Each number is 500 + 50 x the weight over its row's rms, rounded and kept within 0 to 999. Layers, rows and columns count from 0. Numbers have three digits each. The size before them is the row's rms in percent of the matrix's.

# layer 5 MLP down, 192x768, rms 0.199, rows 109-191, columns 448-511
107:512443471496536423584503427456457455521547434493541512502522436541526454420468499601452437503385449464457411475531449408532486576438366519466481510532595578461562472495568458476462410499482511
107:553506435420433484615507462534534439458454392497495503598540450574509364464556441590465555489452485533459508434494519525477520565568493360491590418551499458548451475461512462518410543553555449
103:498513413529433496508553512470503518549558463490458494513530503413502446537437478555516510473525473526601455494518433562575547538553489476524387508440487576540487428393483487468505515544516425
103:476416425546550541444519515390541462515535530584603444487469476554543461511495530548512515508506458508517557437448417565488532473492539536500534574470612423523406511464421498511395524419500509
101:490546452490504573478481396539550555486530622543497543527485543416441468541475478486541597491517499510376432512509493495496491444542456515513582479355516525455555596574537487360559458438504482
100:476558493498502496523461572608492512508546456482463544579551510533461554583443525502502491484499444493441426437510504524456535553530567539495487462568543506466512535547481532496475392549452424
100:535512602522494513511508374535458520523528577523372530503481423489547505547581551448501406556449496502508415495498422495426525502524482545415567468478582413477535569528529530453476442520595380
108:509444505522525599499440544461537477523476568550492376466447584464499580535478473478488521477545535433576536518527480406490525496371480514561469469497525407497453485409539437605462478475462536
098:493547417439467562498477585502480586502471468532556449545555494490485480448437545565518538519553456626459628563547490457438420513451483396536598478506519495530494539532445536515594503480493474
095:537409530507359451499515478465525551515437608443505457443469525480494545494458447389461504529499535626589521509497531545558482504551489535516612559595560412571472542502547542490571484560440487
101:513435513501502501451581452559452420474422512537460380438448477490493519424474539573509468417484517457513506552448545565448488613508541458420520538584495510445539513483463526544527439553475469
101:536531505475531373425483434434551492524426510475515481445504496510510430464542388521509548550500540463661564426522456501481583489445529458460445573468535590512479564491490527423427460523519433
099:521454472492395506454495505462501480516497506449445526481420439519502618444481580536511467448403516515452523558474465422472458478485557493458474502479526537539424482522480365468562443516494487
099:462504581566461533505516502475466519551446495536505506425470481495430516500537515565511527513410536507522573532436498450582477462457511494482515510573455441523427547481445651530542487543496542
101:522466510505561487445500405489605484552489506657458523437543491554464402566569536523538514595496469586505480456487462494443448497532446568549445505503446474454527549564508406379556475562444500
105:468461542437545374471500468416517536534506445620483524515535478533533455561460544570512428485721502493532459496534561489477532590541491476488415527522479454550536546514403486561573505533483475
098:558549500503418465496467480546469550407447500485558530476524457563534494477474475446508430495455506556536472458495474582501517523559484553455421530471537469508484511429498510462500559578486542
100:494479473594449530445534436508530530498454407526588579465447552470579490580505482462437586487555519495496458509475512543437553375589511401511457484543469468579422540534397481542531466495580552
096:459474395494476518543420562568479541456494491569480463478501487490484534466457454482529512500502481487468619488536478483419497543497425532478395486471395518575486538527506503449614487445444441
104:463466486436441548466554478425528496539480552509546466465490589471472467484557558497486546466396574593483542512453441567501493528500515541541503538545498459528413427503475414466583490404469514
102:451527526610515464492428499567391508439472493544339617378433535394485570497483477598528495433516469478461415556547547545473481461480568488470412447481465446513511451493575411535499453506555489
094:553429510477550577523570522436476465541485616456460526504544406469577521575512474529523494428482495497454481563431461655503577527484411483528520486391450478484516545516420507575545535568541631
097:443564552476511544500563480541504474464407553445394428541552532482560461535427536535576438542520487481574548609497480470568498485528472549574440593548544468514528512474425504525579512487484491
100:506562533502520474393505441542594493553423479548601467570457550557515522485562568439529619423377412447473542476533502537445520519482511573431463446512550420484579434536484456544468521516479429
097:422543538537584521480436471427497538477599502610503484598431506571437551411517511458547484489455537503606541445474538436492520483550562438491468408544509456438427504455485414538402486537535516
096:531463616431498491411467505547517445532503457534473606480474524498490537481487503402562622521465447516512543485436405520502401422403515595551563580592437538446500511484535451618406563491439477
097:547460480544433479558574540427546420579516534452478624461516578501438491486563532448470464518564454475414540530533583547600499537519465430528511434610475465474482510494469493393567527464472565
098:545425474534508515647579499540491508589562468395492474467502564467522543592580510566525535540479449370568514497440484453498473542534456512543577556451518479555464486552534545539470468518569554
099:490440436403452388489535513444598485475440383521461564579502489462535432513424512482564497468459553493599442516538601555597569436578579384475522577492537533618519460540432470418538507514520544
095:514431457526442529477427416508493514521454480554571521510571516554586414464566466547399494435520456492461547440527607455554475561493422598516479575404547487480437439495453453477595474543543424
098:534559524423475529524507421404513514530496558513526504488508529570597595408578406494569460564506545484510479483564564504495531488518550563476520531495420441496521592512464573519500415436447501
102:520478511451414505468543505541534492531502455509520460527531523477580528548502583495522491504415505534437576570523438552523524450397488598502393527514515430460538524565594472532374517572525473
102:483585520580462482587463486495477476480477466503519478417448582427474564488521575481404471520467492615426536475453502459574533478533554538557461496567632441497415522507506457542524500469463514
106:472480457558490531427596530485420493589450506501535492551471498426562474528498539592523519539510468633519433553494476488445430463451503502497517499479488528562431488483474479464471474489555395
097:462539521500468512495512508556524605617553507551533387444584544411533532513473531587400462556574495579461558432425485522540461495571474535431496481483493528460479517522425553447487560499543414
098:482463519547498483479506541477475553486452524507551475484545555526400494495517538532528415506480503524392497533518571492409501526455503542522415359500374471539582447469525536543575437432511443
100:521535450476570410534536581510442567497609502436540558519492465459549503470473457397477441544561547404446410514516523505524407455478475415507584574560574487461520459505561503466519535444528514
102:500574480498522443454420548449533427464442555418456535483473499573576543571545405538434475497442452360544460510527567534585616546524484426458497431418504471490493466580484536620492449451529535
097:567491531503458462495533536543523407515613467485518526486498499514450544489492457521472448482516474476560537561536502603494506597403485486484576456450561521512600532479574527485491580494482516
100:461431534407456493465666550520453559489529577517420486521398581526566449559596456536512477512532522519485517560520476639494567497589491540425482592451483599432571488557517505437328561491474462
101:490499444507456474473553493604531489554501543480513522484492531493592532493549472491481636508495465466475385494458556473459418491467499465513555546465596549494481448500478441510531539451506503
104:572469575560437439492495510446500553381473483480474429492367481465520532496456618487405523537492557491448451494526392407500454513439574528456494447508511502478504516478457502443536490527569553
098:534597515455448492469485491470500536456494427558452536529508528433433507542491540558427464480431541403547482484509492557492363372492471467563453531459487493486501399565529504563503422461539553
096:497498509443562501440410579433516457410541494448545541436532588585547460395553468495551531520412455556579523543507600453480514597454505577498487450443589471502524508484527471528460531468436535
105:413510402480526431521496538502544457482453518489433524426550470644408391444529413501550441470497391429441451374451488606378444570500470408448446512423537514519522522561458559534509502460557477
098:421502549461502552554513537465544348469439517499553519417484530482524557508548450467526510561449463509493629496428474442446479533450474541496476522483535448543469559463523481438587422452508503
104:524582492410528482554522478451483522462473558451469525623476433523567478462424521565424456472464538524452510497509447494562453573597617464602563466493522460453541508465467447552479433498527549
106:468536540533461457482447577471521514514471484536419455482580528416495449384641440492453530499451555510486450581539458512517556518485358669506493573521499509511572585471559566441587487556476502
105:473448565492591545510474421517522471575410578431534557476465443528416527514472559594491538425431497393455456464518469488543479529496462578476444509562423455536404552595415461517534468508580489
098:573557559503454443549531472523503523540475474512488559387472460489511520545505454530530458455440460428503503381488501545425451556385556458402513413465502453529424545474463509507465487419481395
100:437652482583547475582429478477530477570463508564519430604479510562469404509498594451505497474425498582525483418445518534418496476609545465475521478509463448436520574406520580569492508508535391
102:473504482543380486450484418537464488454483472499496486482444502519622555433456542576462514503416488505510425523555373463497492619439572426472416504557468485430552471516539608505524469377437453
101:492458501485491550476510550523448494517518496506551536451508499535509507527570486386478433531466495482479565425541560478457472518450488470553493573521509499572425598452524389420500510464433557
096:524481460508485437472463507433530598468489503667454620524466436495538500483508449533423470573490549549490553575494488416384459493512520459480532426403514475489530416562513571593613488525453500
106:466543509489633454507459564554485518453408505423415515460513485542557488511586578518496472493553503569472492554583486453615582518496474484439551496479456518475563480566555536514472470466527588
104:490512451587493472518378445564503493511485498539495524466571514563552442471435502528549439508469536461437473491517540476505442462406524506597566557358380506481477461496460462585537504529383522
099:473580558526527435385511474517472446485503525424498545474543477447524561456496510511480528562474517471396375491500528511493539471479438499491480580535465498389520531482545475511577557517552532
111:497449533489584479522389527559415525459547524477474516519508476527433424460568527552539504489628404506538537411505457573444557508559486488510453592517499512536507471508550559547518443470386456
099:524559511375565453491523650530563502556583429491540521589529509587451475505438533502537417490505548506430377542465506519548554480458557505521480528590556483509482473467457368527505529418508521
099:527488527503567562403457501529526427481557549489508512450534465513408465460554451467514494569517489416405479497531518540420525529509450452476544495470548494476497524509508517562545429453558492
102:493525444484503473539544562466511520458442511496516576546442544497505595491436590541459485559431569554441560496492454453471589564530435539409567480516510418593570481431445480477451490444557420
097:486528456437451487414549544557500459489533505443448488456475479551526510458483567548418604477511516511395502473471452501470415557531478419435478480518484503467504458445436523559516517507578493
099:514519477527544513487472461494541495531485525545505568485526488492522452459438481559518455475498527463492470532494519465487580506457528394521461475486503525493475589503490486411575551450490521
102:526449571475582459522508476478521479525463533444452606399544487559479507479532381573476479491450473579565505484546501564551461542500414517516438544536532475512498425450439404475553462452551479
099:458431552497468493381483450576455533518541488502519524453482497506568426557451525498608542527477447459558360496434553496426558534536449486483567523531429472501496541546535571535521602544436496
102:518517486605519578516492548562538425604446505543470521598476533515517463529440449531497425520560495538496553536496527471451463495523429574480487456459529522600483507504495522455490519629565446
099:548515456520445502528550441519511445574439394499431523499541450554423502442503494397462525471468545500493486487545456533585391493412578406560552591479491585488504403493472467464517464437503499
101:530465550571567493508491473518573560481519515504401501554491525503466603505539510584453565435489436541492366545465457454435560514502529522490515485559494586500541573516577583469541540449504496
100:475449430580481522586489504481475517441527531538572515527485393548404498529481426441340444486561473501464482444406541512500502501524487577565464523464466550435497588534480433481513560429506524
095:425522492481530514528412555466480500523429564576524489501507474491538510517550398518431471479434572520505464539485488528429437496549420450486480518553462519467556532442530444458501497475519455
097:520384501464419510471457485475544503512519505570466542464506514560509505574520507480481458467493528498522524556520489530542550499489499465576431493495454508378509474511562501502458516475554532
093:479545460508458499451525513439515534502516404535548605516407460505637525579569456548498526492520468498455528438449533456576637502495458563451497549497536492493531571504467478536457431530550501
096:574451509538454486495455453536509531455603538454494506445480502470452471501466445462534539510525523467501461556520537571516544560505539537498461510466530442384505463536510566507492471472485487
100:489496559490447578526513633467430491473541546504517520489442552469450564474509370502497440489512526454486439554512427520482530529514561459457463471381465522566487465477562502533430536520475530
103:585502580504592449504436444546531496505486514550481483476438528504600646455530587482576598564382485425480464547508451438514504441480445523435492537508386460450491499422530482508430425574452530
102:499482495543404540525495478464517458475527569496498554467544444459385529496453512496517581527515469538428523446477452455501588493569567603437520428547470536540457564602467534491548502520502453
093:536501550451558376498452445516562525550489418537443514555484547505437533533506513429532420537522515473502515404570586457473521383496537405528551451505546507523496457517531473469570483552501463
098:503429493494437486552488497577523548523572470503526540364568501450542536502479554544510499525466547513517470467441531541581478562467483410492412554470556544570488509508570433506511427544525517
099:514481473548502564545524477539535534430455519446461591523580486516531490471533500502460497538502539497592552401537548437427442514562528497465475569436437488538478474471506556440474489551486642
095:465550422551555542564468512453374460443550491443452569437438487345489563449516531537549428522467496481491476537472513576501562472547531466462569462606571519513422488475540482562521513517438580
099:550539533498481573481576608461407508508431535483587506524463623493561497568530534613367469550488481455441427437484546472410442518459537501481478594467435541523426499451549571499502478596514498
098:488519465454500506439525388445488487404561494526530440491469493565489458543462588613510453454493497484540486528471533525488523462581528420391507540532531526475435440487548513510584436468521510
099:449566513499467515488445503601385504520513490490493543541556576455527431531449552557567512532449516428504519510522482476520508548552574435503470569504463399470447364376539511486428531493490546